From a checkpoint of a small transformer trained on Wikipedia.
Size: 6 heads of 64, vocabulary 32000, 26.6M parameters.
Architecture: LayerNorm before each block, biases, tied embeddings.
Each number is 128 + 32 x the weight over its row's rms, rounded and kept within 0 to 255. Layers, rows and columns count from 0. Numbers have three digits each. The size before them is the row's rms in percent of the matrix's.

# layer 3 MLP down, 384x1536, rms 0.0409, rows 218-362, columns 960-1055
095:103117183138175134080145085176070172109102115112134111155211085154122124087079118128124102121134196190126142125055163141128126115141116146094109161160138143092125145129169121107137109203148160126141120126177162097149161098145128135067142131142097081073152127182097108176097116134174154115
103:192133102140133130069112139114175111093116162116035143104124090191112108161170133130118139090203109110114147112145128080124118140113179142111101158047091120088151135084083136110142104115113178125136133145074125154120074112124112109145135113120139099150080123140158122128159105089095184197
092:060127119106137099186131145116188148154115067160168131108170157168132103143123108114081141167154146160177103130175118188089170100128193161128065085101157121096192121091085106094067132130089123124171129120075099049129105107121049078158084138129095147094102089146148142105077127134165145162
102:099148137128243146088102095108168172178071156132109183104103116120172097048099106168147142137133110106102207128076132055147148160118156071119044121153091150126176136122069167087172097149120085142165114125183118148096181108123150193146174152138129107112108042195156088075178130110081143108
091:117148117075130125080105101135076098055140161106140127174126121066112048134139158194127107087141148146132148125104138152115081116154160104106142132097114115076119083105158128108176097106127113168184095087168124091100075093091119106055136150185144124136154129198149105131105137120107094124
101:142106116098091139109143130117136168145140137125096189155130163088154081060155123128089166121127151137141136178152168158123111166164151157161172105111135090132147126117113115148128187159179104134094088115127083031145140129146154094170083156111149110126178118137184142098115166091125103133
106:075100082156187180153159143132094098107152139122108134102139141099174185093168117193082063120198179117158146134155112138072168134096122157146183147142160161168082104124129131150117090150106160118097082147135159132144148136130094123185137123121148123101102106099116114152159135127130132108
100:071119074118165074165084150117144082131124073117158173184140171119108155154087106113150131171102107131135134116242100117136136107082094086129125098120159145138129136152149102143086103191120065117125175114151084055142115137110113157116109074157080145162097109126127061141132153123088157123
084:159185139100148098133135181164107127138171168109092073129109111113115140136115126121137105130095090147124194116140144155122134205168182112164114171105101044141145133084111173136158143139136080218178113130080138159115080141131166110075108127145125102175128115166145114099096141089139135142
103:165138180164152115118150146172129136187141094155134095144093097173171110102082111099124157113116129154093131105165081121108150097166154126126121149078127112100113135081114102145163205126159119132204134158106141139152156154132153124116159087110083095135124133160139137113139150146187081132
099:150110152077196080079116173082085142148152091123127127193106167136124151076131111133062166073125114124048063103175147090171184160145136127053069172096184144128143121087128086071087153133142132108095096108146120140131061126162100129138124165095199138089124145081161124086111154126128129175
105:144146132136160112177109111126110117196162161105157190133084142118107054117115117157151188182078137092130106147160090134098129139135137096161123153097095105097117192124107169067153131179099121114094243132089112121093098142147101117157157178091081133139179128123130112093081156113173152135
112:170109106169117160112121166161095107171157118150107077120148092167147163125164116182135116081164148095108140101144142145150147103111116177122131143168076102116110133085174128123126075142158145106122040110162128187123147139128140116137177104139150161102146121188175068153144185117070130181
105:102156163133133158140135152123074117166114183132059114125179137111117099175128119139131120139255090144081073134190130128144146152134103124146173132159099113187052084111197162198144098142136053197125079126115083111128150112161106089120149137119216182182111149153140101135137157202165094133
102:105130129130158057150124087124146071087141148121105161130169120089161162161151151163117126129152138119159109113179133134130135156135141173147060081153107119143103104127199180147114116052090085097162175120100111151120110202168099184176118117102122096133161143047149140165130120117108172155
103:162117061154128155230130105127161163103152140114139117094143100033152125067139138159104078091154134053161143128108119104129083149165117164153111107087129088093113147149128142057151176078084119107170167098100091148156131142135082143167152163111102131168127113126142112090115141168073111170
102:126135111126118085162142128125089116151127121174130116109153102091107133121089130143168214094137118092178143107166123119164128148132136133133107146112126141096165192177135140126164137081077105173109127083063163133123079109131134175159153151099079108207096144140141122159076047126119208151
104:170096124126152112103142123129107043072126120123112185128118109112133178111112116112152127156175102123150151128101145088118102104115153140142191126157177117124203109118138133170071105159081100123060121154127185063142137075128149172169091120099140087128063096089096121139124096064150199124
102:055121173166141132105141135106110119159124152148140177099128146124116140175163113193155087173098142128184127135129067107184154164135116098125053152155105162092173098120149125092098134109111156100104116177191089120065046067117102093162183120091192118151176148071151122166094115093058175168
102:163162075105167139191087088141108117156128101130114057109111135124116206141129161116132152114143131107125119117127143128165123096103126153112101055070129126148089123124160152143087142180105149070128185134120124120141107155081169124143114179077180125080127183162117115116097130063103181101
102:175121168129096112119157118141094117129181087119141151136147050141170121081090158112145142155153099133129115112061101117153149097136129159146166147161146153118100118125146173173117111150133114090090128169100145122130130154170140159039171129143145135104094176105149157110138107134170112115
100:095133092174162194149128147114131127095089141038159153134099123134208109166120113121080188091073079135156146123087077110111148154134185089140138121145090119112138107071048165087170139186118154157102098147173147126105154073131080128145118156118095138080147142057100115088188110062108110151
106:161156164095085121188114088158166082075113170116108073162118171132082154133141144120091088123127141144100101139166102120142067118140141093067004102121089108134116126141139139143194167189139108156147158122101089162156100118123127093081102124185110131182126107145122128171151105142179065150
100:095125091130142140151148104092202155161113095147162171105130153128189167224118144142141116134147161147104099177059160168135110139115119134120136146128087130109182132154119104115113138198111127074067128068111134135092163136137118115108124125154171177110133102126141095133081195134119117107
095:131137169104151179146199131150116127131122134174139179149074145110113093172153107109136164072104178136113087115170166122150156103103151128120061093101150082117152173106171099142127148186101137111122103114119145108120167123182157087134119069159161107214213116133209156080094111128114112165
105:134147165075103124130143147134137090096102121123128144145140118174136072101127151092112137130153087119090099108172118104119152097114114172121157142152160135084109074101122142144109086145208040117165125154142132166122187122107104118183180151101141135126050107109129125131076162135103103127
105:095119133088044130183138160132150142123100173209167092166191085122103161114151145058111123106144095116106098131193135113108092076119142146146144136103129117122149167125139099170095109081130165109123108133130115193211161119100126096160158136152146082109167131163158190139094166119120096133
091:111109083107106059107141127141143125140151081157152109106138148109196144136133144131155065222190155104101141188153149150144151098108111083107040125139167138168119184149142125073153147117129184113162128133132124181137122072100103080123142169114077106163065175100138103145118179102186105128
099:131131143105150094126170094128141155195130174082113104168100115111088177151122144080120135081102165087164132117132126134152135148131161163114177129110166147125157059134160159133153117140137120072120171144131172200190047082116111144148090140121176068104101111092108162065057068120144128170
102:185143081104139115127093129139183174140137184108133127103156143155137138129138116094087158093167171124109129138145117108075131103142142140167091118057122107126132127138100081167138114147185200167105151098156114121133074071119109146148114157171092069092147120138166155183151111136036138058
087:142168128152141125126123118110095091086134128112166143129110127104105110147136144137137196106141133137084144112118083081122160112107157125137157065068131212172099097090135170148134058094135132153105186131145037107142077166180068132103112082118117135106146115119082122101087156132104175130
098:118160105133140115058181157131128162113102120164154118172091170094114095173128140167152099127102168081111152131167141132171097187151101125142108131145143136090150127127116102139208199096149125133165156081141092142142153106187164128093076116088138143148065147052106114123122161118138156141
099:026177148131156138139090155110160150125138099119064171091097076138183144137108112163161104150117155135074152125161095147131146119129113163157129112112147129153134090158126103160107190121168150133083109174159159154168156206096134089110091134137106065102155082116225073116147177106109167078
107:074115105124107105071165093122197180106141139161149098101155104148141081128100144117142071149104101161143125150089122136151082180132137125188073127154138125134139134128076117085152179156098169151170138112128146109121116117090138121097097112137147149067150200145076157137137067078158129091
101:122165166147129122160160110124085098166113126117137128136096093057154106177116102104133133121169146150077153108113121139102132142133064155151145147128154098159084171175118158147117146091163192116196186067124132136077125080104151125100125122127139135142140142133107175107153099138132151099
105:130129128151143151064122122140103098095098157111142109081076169153090158143134146090119131146122114132109114111078095110157106175116088184071131107136103107101107171114084119097140197103107047096149077167077161131160106163144177203156126120171083119103171095179118051094116131123098142110
106:069141177143139076104130091101093208135205126109146090143130143107157121148077139112131120139112133111154129092146143130135118140092160090081107126112078130105084163190090140097097113139154165139201104148103128148094098183175140112180113121180144184167173186168114145108127177157122096079
097:142107086150121136147152138122027167061138103141112097186143113111118134141075138113141177120135118122080097121173117056104118101095122110146139110231172114109179141147114150112095166126103118148161089144053142129131104160084120110143126080116050122153171164085109095142163111141065095170
099:110164123084152125150124137117095096133119152120149126131159142179160125133185138086152229161170109107092121150120113138115168145124172107155130152135144139108107187089171138196125110113171072126078160124135168125106117126104099094112158095089082161098142104101076086088116138079085134131
102:168122212164179122098116116126120048147126126178129102134117126145164176118112125155141153186088156136105082097144118127157161143118116158106156110150099109087141106083147141178115078144134114147067115174097138108092093118158137072147148132062136130093074173107130160108101116172171116140
095:093132157135147126174158100110141102168123120148126177166143142109132152157147129085102098088137124125115164128125124138109158124130160142202104122167132129132101130154099111081158095132155142110106129110128106148132126089126118120065201128097160167088170094102123163112129107112180124117
106:125133127139122145155126101113167111148123116100109119080140118149140093085112111062169104099060116160130137112057122101156130128147138115164145144081090146148125138130126131104153083122102065145173129089124129102103150133161122170139121104138227134151196146114077143127112128152174172141
098:108111091128160149155148117154145108092108142161133105104158136164099112126139111154148128160174140168185120153186207074073126159084120115170019137118140126173114096086093121232155150179120156132117120170085114110029126126112144122144077094100156144146168173133138138137131130185208103115
096:198116086115164122154097156145124133142153106150075100121133110073124168144170140104151182086133114139167092105112140132126125118138139144143192149145117112130128092141106113146098113184149156148205164111155147103139133145190149086108154156157136160134195140185135110074068093115128114104
099:067088160110148116033144122132085117064135124122121135135107099042138076078172120114139119126135158136131115145071123137165104116099144120135080148180131157100138090143174099080113162117145105129139098120157153099167081169157123127164112113124063115112125108127107120136110080144146156108
081:200135115163107163139126097213073129110109164121146153145132110173117106126134134118162067119068124177088124094110132141140136148157165050137087155064159146164059123136111090165098150106142139170137106157194125135152122114128111094094134134136074173071177146167083166078138135059078128133
112:191196165120133091109115041090127141148124081104131117121129074142116177128156120061170181097092124137104136105076108126195136160129159142152135111124098147131100194165126141122166173116141098180117084100062126109147075153167159107136068137129165142117176145175094150118171087097129111167
061:124150097146138116139132143059111147109170129131146117054115097145147120087119190104098118134140150108159228114091109182110000159159111153150173117133137113117129142109097133141198142110157134182154116115133111126125134148109133147064085100139138137071179174191110141113162153178160008176
103:083117151113123127133112124140083147124149140142089187147146097099141195199187121092131103181149160099102145114099192114131140114106089130170118127157077089101094107138143141063135116131128105160051153123032108169120169121132118085123094139142124091109047144127166144152119141146140090174
103:128111124107059078212136133148119088097119081164139099112120139086131112134124123208150120127091140069113137128144089122072151113133141148139136171192108119152120143131152140149132135131102152105136063125161143166074138114103154154062089165085101126108139099107129167198156112121142132098
112:100122162136182095141119143153140130043153071124158097099178166166087128149108107122147133100138181108134164097119162113133154121128136090119101126109045128141114165096134182169158056110147182148073207136202109112120105129116141070175137143137162134108089160194132085162109167129205120144
098:097127130139142140141139158160113121078147105152156062084094225172145118086069135098178080104207171123066134163176115093148112071114103232130083117153089153090101100171167131171109171147112090140166155153109162100174142127136155120155106127161094069119111131130101162168113094123130183130
086:107140091144158166077117114097135151159107107199167184144192155038123120200066135146101112097155156165088156147077076111109142163111128146132107124178113130145130076104152129071214091086129147150135113151126167098129145131095114082133116176126173148095153138130141123140102114132138139136
095:132096116154188093091144090100147160161163130118125238160121149088138141130147115150145118118089147088191135115092142060144092133123113144115079115134117159104112121145133147123054132142069102061113076114202222068113132151181158139161117124115119066154168134112107127096140106111168093100
102:148106134132127153137086138169107124172133084151131176115140138117109086138138110093130066131170112154096084158096134070144150070125114097115145114134079117134196046131123098050035151088152127083096107209152128146137088161116111113121122131146130139078137129127128167083059137122132149114
107:168120126167086072126139141108090146082145138177096146066127153103111138107164133085096138121121129140138130111121136070122159114122143164158211154078119105095097114155189124107089120129142165154102089127153121116092141105059119100161169084054110120129170060089164187200085108175087206110
099:120119162124114131151084108088138143053128128116089008127092110116156156069077165111131161116118137179153142142157153090095105102139107104121107200128154172171106077150113113077152097208120131073178150116191163119170189121110085189123170114136093119109170108145134124105219157140135055127
098:094141108149129086164112124129225142119189094102140146131098100161154133165159124102140136175172156109209162145080070131174091125107153165147102152116093139124188101117159160109171149106112157115157111158120149160151088198118138186141143142129138094120101130140147129143131150177072121121
109:101129152089157133114084106146133195157140103139160174162128130147167065132125126100120111148123131146100159128173059115112170116134115091065100159108105123073118190161100123133106126132142163140126057134131151125147093141139126142068117180129099134129125119167119151157152131086166115074
102:203105112127135062174183152134113038228118103126188092203146145146151178154128115112131132127070159173117196165171125140103126135140134080150140094112126193170126143137102167105115137122124130119065112159096144168135176118194111117126150147126131085126135149115132164131099100136145110117
100:111166148120146066115095128100115134097130176160155140091106121112114175083105079158149113137171133129069082135179143093099087129180104148191203132108097097167150213087194130164147109083105151133093106098200144076159067130147073072151084156183087155165103094146121130169201203110113141164
102:128106103103138218168147166115160068130126114104102065183062158088090130071050144147126091193097130172121112139118165141146157137093067109165125140116134106077085080131096148134077117114094127131107150129106086093115142091121105090129143123154128152129116181146134171155072181117108142072
098:107156158121069089140137134160070125070134119124114094083119121185081168138208112097127178086157112166163117114205123136097134148113146162099138154096121137085172128122131107114155067070120040162142133085067101124128168095115131141144113083135163120118133079072140174116110107166110103146
106:159159124156168116170145089163123181118135146060166152155141065137102098190174131137123143179114181123158144145218204160156126133176116172123147108142097090060079131146127124033179161155129150156147143141121167078134124118147096135106134106124159140182169134124139073142157107099143095164
103:078150179165112112096128153133112097097144113099103129109076118104133144093131112133107146043106131186110140122176121129166112169093131212141188151201133140131144093142069105146124194189157138111078135112138147107159032129165149200044152129106097079128126109144100106132155089089126114168
088:100104133132144124070143106198095122072134106096144173125109176153127142081106106126126070112120128160087130157108096142129076146110124113123071125118096114125129133148126140100121156125081092083060136161080092116127131171149134202202114085091182144096153094085157074112059143144094126101
098:032120093118156082131138154116144116167175123104118124141100100107178191117202114159117090169176116132119158105147127076066108157110112123132154133170140097103165132135110099050142085154147148121132111126042216109187126128120130087116096130129107078180178104075176139093110068132103130093
101:045136159091075070111151103078179163139149105105078067115111137176104096144094134177175157166152175145148156090094138161161136158119146128143080112092110176193123109150153148127189155105195136152173122122135152145148108109152168134097140134076054174171183137117174084117106091098071160180
105:179119107119123185122110161159158194166124115151146129099091069085130130152103115135142155128130134072148127125097159123103131118113159123132105123136128103126152096148107137144092147128117162107146135117152114097102071138100165111119156070188115158117143069104106149193128177151088162139
102:148094128111153108123116188079118198156170134118121133121125147043180152106080132092138089139115112134149140107105151133170117108135154064162150119141157129095145229109122135110138119124140127108178143117140093183115101113157119128124127113083254117150062112135099116123135144149097108151
100:136081075131105127087125098121161121096124090166129073194140165176056141155113135133145185124152121137124127098148092124138102118118110111175116146166124098110109120119164147161140124131164171141055139165162189083151184125086097123106165113134041129125153096157089086178148134153104120138
100:116097095126079146134126106122127142202124093123086153120156131118095120108151120151152122130131136161179114103064104110114100131136152128124115101100046132123172128110170100180137124139097170118142135141168127154100154129167145210170119172115108191114173150113115162119124091120049091113
096:148141134127107149134120122154109138137124139155151158085169095083121109090065111128114119127160133125142077117082133135199177119148124133116143145211107090130130138066097145076080115095099104103109155156123115105129133089150138137092112083143154122120119123179114126102150152188190124114
099:086136152114111115085081118099100173180094104116106145087139123113163087108182102108113113142115112138099163131175136133120123154154120123093177132132137152135072142078134136099102108116121135159143113122138163128145141112112132049110129166061166163137126176083127107176135109170189102096
091:061149110116133144110078150116171099099147087114108107103096155134117075116124111148165168118138112114143182110126144172145144195185121097130095093160119139067143082098088109090126128132098091112185053083108093126137151190093142159115148143137126188178083099169150133089170170143164131111
094:123131175142140155116152146104125131162169185146084088124148175037151133123099105119111165110088162163159104137054095122138085171110075067120097127152128105116096142123137171064131129102121121070091127136173090091087138140104161156082088156157157119171090166083125177139157124111138069136
102:197116147179189138098133112080115086201163160177112118133102119075130139135145089121114159121130097150099130066086063148107185171150147162134165215151174152172167097127105145103138118127143119151097094131128170145127148135167149136150126073149125126177177062131149112101105137160101152113
102:153099133173124117126187123121165086103136104163116129123173090066147177168109118122090064118151093009180132090095165113100117102113105136123071102155047148121091115130162142156085106107118143057212108144176148116135118171113136119151113103104175191109101163119144132155153151170068220167
100:190100154111160141161116082134146238126123083126108048172089155110101095116063134151136081052131131139175070159095169156184133092157135154128212099141114085127118141123085161140063135128121139144159106104027126133123121124139122152105142125126102172169124094196178132074155125137144087102
094:119079151141115124084161157091135144067141158152136190172180094139103143160181101115122159141074103090131084151162153103126113104103071115097128155101072093086119151123118134081097143110073103109134073151112139148120123121130129104096089107123128104194217099139146153151123099158031127145
100:148128114182122120145158130163182119105100115168100138067136197121120166149084125155150103070146130077113101107164104111185126167155140159101103154076181152186083146130101084142135139098125109072076144102167172122080159155132107147110118094181203131117075115083131147104198172092164153065
102:119130140108128155107094152149134064115095162115100078089103068118121108103075094148114063084104140133173103124171134173094123122129178081149161120168215137167105124091109186209126145175159114124174085127159162109131104100143174122133172146145130103118049056124128098122186124080053175117
097:159113139124189206058092181091108122083103106122139184126145093137121076121161139108070109147126120077108131106115086149107114100137102127110158093179130150083152180104091127150110148104158106141110106118093099086124147131127122101144097108108094131148092150149142132079164124174151161166
100:116115130132112066141128137127081094181114143121155085115116070094170144122096132096126119163207129206122125118100150156148117161107129094160124122105131104153118117182164118151101060053125113152122195113061125124099116123160137084121096157105113071193209123129159126165158097111151119125
096:143133118134122077149109124122164142103140102114151180123165101157081115139135116105126152140086081076102114134111134115191182135119098164124168127167129119116125108125169134100146163087133094139159147137048165119090177123194120084159109150157139159151176092152099169125110130163168090142
099:134096135178154158150146111129113124136111173156104155108152144056104107164099131144128102146114148096152073129142099091138146108108125102081145115153067083092104140120097133102126162175092129108106090117146144091127133154147125091124105160155117165113119149151100135149122077122136124084
105:207098193146093065141151115138103106115133127160131138156139082164175167182130129101128153111120122068112121133108115167145172136116139099179101136132152080126092129156117100170092103055147138060106088153126123087139166146158128093117180164076069145170076136070152093137134136091128126148
100:130134135177113118091137155072135088099173101137140117119123055057116137104144122138073137146104144074134147163128147099122117142160112186148117124071109135153192104146125097053134106192139166096124115151129105134140126088129101179117157164098152168162185177208135104107214140055114168081
097:165176141103099100067165087108119134132083160119140136161125116153162112141141150094082080136228129175095127118071120097126110065172115071134151122181144112170133112111084126145115152113150101144099175094145151074100089126063119105171122123125131156129134129160126131173106062121121034082
097:175173113068050143174098132132096098140163113064098137130142118105103127115133097143151162145134121117138091128081116161180133124134165173116124123117149101129183129107162120153135062179155108108180134144187110074071154080059146152143194101159100110111132114114119080155124128102099088069
101:146103215080121145096114164149227025097157137093104101086157155122110124115089128129119140145113160115135129115099096100121128110118127137077135102114168139180177107104092118192093138060126159049146171142123088116139166089097162107120127131135130136095077072128154123151126116132096124125
102:114091104175192134120140130171158104063120135116116036143151164098085134140134137115130105094134133123136160128167168063136156095118087135129094141119111186163168140106208101076116133118136074139084097117120099184136185159123138137178119117174152140110082133109133178160160090131127099159
103:094168162104080136104178135144162088123121051149122103113125099189139129132025124111113164097108153137112120110142189172157137144158157097116102115172194124112085130097132163159188122104161071147144188116160135131066159084084144163071166147118151125098083140123139168177100100105091157145
062:122176110123126118135127122201162140114127104070096120113105087118109118142112073126187167121145111151113058101130133109125213091128122143086136109123151124150135173138144163159132113133121122107136126085103098097134137062100105126181135137106169095110107145127117139102102103144138112132
097:131150103112131088122135092103172121167163185078136095162101136131096159144085139141093157047101180114156098183091040121163095125160127112115170097185156132134112109123160137108135149117132140149138137094102058130118089124106102110125140145124209150108145137164124157111140150145033103162
100:175162194107107170144117100117149123111129147120143152143158127095124155131156111152123109088056104117163120148201081141117120117120103092121123129121125104139062116093094124144133181200123143166158160108082105116171094120063167131117160099131102114120115140072151138187131119128113138108
102:144100150184129105130061187163110155112148102131128167098100128118134083145124120121100156147124119139155114090128116135128158225141120078099128074114151104142160116176115123121109116127105083145069160155151083111165110141157165150119129137107130107077207079107083095089068128107099153088
078:088121175142113116097110085099110144194167156148157141150189124122152106104078104175137137121129120073128056186116132097183080121104137109135177155109122117120070125131156128126085140116100107124103080115134134072097140122140095183102179109121115106114137125107101125113081126117122136138
102:103120129133159244093121095122107133116123173127135131164192185170156143156130119116088132110097158176221116109130119116129149122102106090116143172109152128123084107101107095161169123129143140182056135097125182151070162177151099160117148120090123121125119154096136153067120148150157105091
099:083134122103113150159135123138146140132156118135113102141070154148108069225108123180126167171098144156123152152099113153128141114135166139075210192104092094191115101137099158125141075102155162129144134104100167085110115125137153199143168116196130121119144166134148124106083100115111144134
097:118164113128150086145082117098184183138128121072088115111154155113135079143181119146095147083085137137117122148099139109137145132136127138075112177091110134105085132098080134113129171135163105144161088116145152129126160107184140198136113182171092135122165137121150081090134135136079083030
080:111133124140136163086122054128146133146136102157147141146154114141192132214119082117127137114153136153129104169146138152107142142112135145145179139161166094083145124147128160106111136118145212109114065112073122104169141115174101143166111155098099203152165121189123144134173127103163195109
110:118106118158118068144070141151146172147098134184102088125090112161161106116090143159136160074117081143139119123199133136092097040133124158189181155145139156118128169077088114130095123138115160082144116159105136131111100119127127116093099126118206103141142097198108072133151117120172145075
105:171084112125113164134100128151140122156105061136132159132211118096169124167106102135087094128061155131165135111109160143116147106132077139134136107066165101128073106132146104070124166176153168122150066135171075146129095158120151134155084167165104131124160083123120116185108192120151121109
102:151164132088120138095111179099150127156112138181106039222177111131087092133094120147156166145148130180157161133100158131114098156134146154120066148092120103105156128131147111150172196164098169165127100088192144178130110044101084167094160140148154146148168116104178174165059098134117117085
101:116158112110134142089133121095127209055082160110126106100112082112117128143137174132108133151176150089170103107187125086099148138104142118068089143040129160074128109140179089144119183153222161145151161091119113080147156139147159115130092091170091119053160179179121104095133126125122198101
103:173118108133126135175132110124138124191168140147159138189069163115115142092128126161165111049184119189133087141165139095145109129086096197114218132105157132169129139102188140112119122108087139127099143122181119156141126107166147185119120158136174078134150099118141102150154071141106125142
102:117102079165154126107114141154040103101084081146126196181112121154116135169171137133171115121142065108139051128122105103163161120142143114155177149155097160138146072105131122092026118155104138103136101148176143130135136151147136083159178137120137150124169087134130085120148135136190099114
101:157122102134040156097181136159116142131050122147163088119098138070146099082115137127105079155189085137075110113184145150118108130136145144154150142113151119105186094105134131149105119095117139115058157139150139100139120147089140102124151123096136080158097120129104055145162126091098176140
104:077144124119141117064057085151167143134113152085101148131153110168068154136123122110156134074147127110124152143134169081150137136132131151095139102097149101139096122102174138079148181157136093137125134087094097070139155111077109151126118085116067098161133082136059109123125070107165133090
100:115113134132149129155184118151128155082122111145109088153165132088107144102146111149153151118098130094171107110159132133126132129098132161185169150143096075136126098135177161104059146124136133080148101116086117126107128136124145121087121139133133130096150109119130108136128121095056099091
100:125122145144109212167095151147152174089091144122110247173153106164117140097146112147121098175126157204126154156128143109104086120117125144123149113203152162086107130141167115162141117129117125144177167235164154097132144186070133170161146084136175091099106171111116078229127111093139144193
105:144105101141133177096081087131149146142161140168124173113140134133155119187168123141118106129135110143096122141129133115172131069099122117140193151127114111104084152119146178143078068128074122138152134179134158110155165139147130082111127146138063137153140114153065123138117156114183090122
104:112112125123093131105139145123090075180135132121148155143173167086123159135120120150103138126074152046116144129118138163129141164130105142176196156096154075150094091130069150136145112113116128130148161124171117127138170129144125125162155135148129126115081146047150134136158127144039122160
074:138190118115093134134115107117090090088113166110135158067075168049172111198127130097086167118129110127155055140158109094095168181104193079126158110121122087118077147117116109136084169116121089066101100138152085084107179128134112086135212157082100123156157137104118119106094156164113160154
101:138132118094108138122090155167093182114094148098162106155178114126062145132084136133102119156141113117146113136175116129163131106108112067090143120123153131096167096107086158154116100121109092103129113183129100111160142102103168102191127144145183060162128168152181095119110105155159160122
104:090159147166127080112120152144159109163149120149120133137162139073153136100113132122149140094122103127113191159186093137179132132122159155170126156166115173154126160089134121121150111135114070143113077153085199107081175129126186110119117145096170167134146120118127191149136125073107180132
099:185107131121094129087143118112153120155137110096142136185093132150154111130132094156108075113172147176072143117148111114118120129115146213077168097096077136146130145102100067122070139145175110081161146115097148134145152143090109071167130112146168169097088170110121169112127112095156171153
098:132100178114039164113114151135174160163135153107132075119150150190121134106118124125120100099111166111085131141119113159173124126108062143154101074127083167116191109109174112181143129108110111089124146122095109102161125160132136087102108141167081142160116138114085116111071123141160123157
109:177201082122107183131142089106123156150100132097139128194081053085082128164072123100071139160178094109183145110118145127134156150149138068071154138133187105107135132144172121083152128119115112157163109093074180025148148108111176217104108102154121127173161124152087176101126107167144142106
096:163168129101098126117125122083121157185175140160147086175133094196102121141135092116141193128174137143175134148166099124149128075110103154069110084133132167073105121156165172098106134085114142098167134181184101144096057154122157099064128116140173132144241163172074120159087102150084069174
100:168112082153116106143109149156150143096106103142140064122154127130131125156145129116117148181206106141126150119089084181138078117128147147091055113091153147146196179115056108058116127080109133140170167107156129151127182105162139099142141144127104138129102137127095112119148134082159168141
096:109129117125121080120130161105151112146089162154145196144152122084089161075109100070119097122073103196165071076115097116097162137091136137100137097100129155122143120198138104069173136114107057081143166160085096140109155138105135101095094136138175143114139206168182099091148151149136180128
096:118111146145125142108095120127175104142130154144142155131115212132150090134176127140141073086185140066120116156098119143163134118125133165102129100106066135178127126129166152063136115114159098122144135114133085116161134128173128175114104128132094090057087131170116124088172161169103099112
099:191128096121108090088165123074126172125142144127176099118173085094129091146142131076167108142065130060089143114203155144156131117143117162110141179109105162093232091112125069157116138143139088111127119129098126156082199118023147056083088132118146150156117078134125180172223141105158124142
102:122153069099128090094105122117117149162130101164157113134118122152108119196072127112132166103156121152165143170070110122128132145140133095165126100125111137090170089132161121172141145146151089126099105117139175148094127143128080101133073172128043063105184133116123110089147063097123224094
095:183139074135154167096144109108097121131153136141153164161122141086116153119138173143157119115129096182153131116129063130179166124128129092135198122115088072131131123125118138124131089076193156095115136085208123122154109148096135148166147087147101132086126143206144112158056162129121132129
105:125136079152158108109077101121113140158181117169137080176170113122091169122133129158071119129187118198129123147176153085140197143131123162182141120113142116149107160069148203095123127105132166161118156146179082155137126133193158142131100081185145147096148152145108104121121168168149062175
102:078114122105141125119108103112148118102131124097137134099137161162117059155187122165092119091075140126160145111098115165160131169097135055123098094091147121112126055127109185181115121163115164109087159153132155123148061132119107207166139167126103168154147140104140100088158168150063138153
105:090111166122181135112035151085167112108158119089160174160122220086115115174153125154131105095087140089129108147078137063063157108092138165103123145171150121154126185150131129109143095179124113097077089101096098131123101131219120127107115149156199149135075082149097148116165164105154079151
102:144111104141138123084105128155150159157152116133115094097114138129175139074150110129108141152148122100161121125058102128175081157138069152097114129123160193144183123127093140103161140097108178147083126128140151243159183148088061116107083149117124148112110111102115156153088103127140113083
101:160139169180095120078111119173151065120137062192136078139112078142165099085096124116137145139061109143105129139131085123156135138075157084171135097091064143117161117114132177103123156114137083163111141130193144187130137123094108108149147119129118093090138125108127092182084093116099140173
099:190114178140075103108117175120156095137068159098146046140152163154077131055147166161144111170083154092106119153065186177118108131114125140113120111155101119135148115139209156157140059115191147083152183144143150124063136105136114127125076162153146175149141122177176129088054129090180130109
106:099121119116119125156124162122153080149161118161155117147114187180148130094119136136147034127193141162099133139032151132132152115103120126104093160114102158123147141130147133154104119152132145111166152119063155095106160105134109076121103132074121151064152103142141112180145196129163151113
099:174145127076153116182129090090153172167161127120092168113140159147132106096095146105105105140138131115120101149049149183144083101092151138123117115111163148122127116100155106133089089133130144126119153132150118090147140102087124141179163142157108102134092171128116069160083158142176109151
100:072172116174148102078132135103136148156161120108133169113078164110134092127131146153114146140130133153115115121129124139166121128135108111127127125100118128087105100106151154127136086135146091148125132130046125120129121122120119165101078162140134133102138173140125120123086116095082142142
091:077153120110154130092081130101131118078109148093105163087129117072120112104114099129080142094105109143184091138141130129072139121085166132087130137107161104135115132156153117176088139107137143143101109122125182097153134136093141063129145100134097152152130126190123098122161162118197139127
106:097084102113107135114130069147125087199109139160115149114100102128116096086116133123136124021101110127121106097119231116153137118119123182184104130085070119168107102118129130103073117147137070147144145123168141128133121092119128116072154150125184114147180131124092173103060129140132102106
103:174160090141134168116094146117115098070077133169119139133084114149068154142098142108121214122131150095152167140189122120108109088133123140096081180107154148089078131111163109134165125157120163169187173127165101155121097131057099134191160136131119133157086169075129128144141122086131151119
107:097159081182077106115108113156106086074123081127091104112148133171123120133127136209114096111112150145147126174110072088089118096110103124135138164123108123136137140119098121150136087120124162117076095116096137081100111077191124175101118115108041135096135164148144139129111085053100138128
106:128096119129102099070121094103155164130122157152139103083140123122134191121093120064147128160150115080132092167041161104158121108098093166158179123067120119168107155115077126195139092119153133138110116117166134124146152076115143047160102055162152107143105163034116168096170137166132178135
097:153197150125118124176143127135119132142111140139121107132130098103116163163126116124133147121155138114128147082101137125102122115165170132071130112091072117134121156109130144109136139150165192173098089128142081100141180091121117122153139149084089154138092169140157106060115098157091171154
100:152125110112117134161139163145191161084107118140128138124122183157215165122137122124101161101164103159148111121133130140143147083130143138115116139155155119136124111107127126139119139143079118118160133150168085200141113099137162132191160153111157105091151054106179136119147105133105105115
099:153120165130133126099115126133183162041113149138083160128110167146125062158119142163138147128158079196112135115144121112136094119155153096144093111147039118133163161125116144116181116113137126125109141084128092117112126064152071140113101121166135178116086122056155127120119117185151155092
104:108178164178131102105183083171124140185130173152126127159133117071150114136089112056124133119105141187155131101130069121070174136148111164140142165126138116124117128081128128084148143116128113082117224156069121119121151118143085119149098102130157097119230126069128160085112125088167088123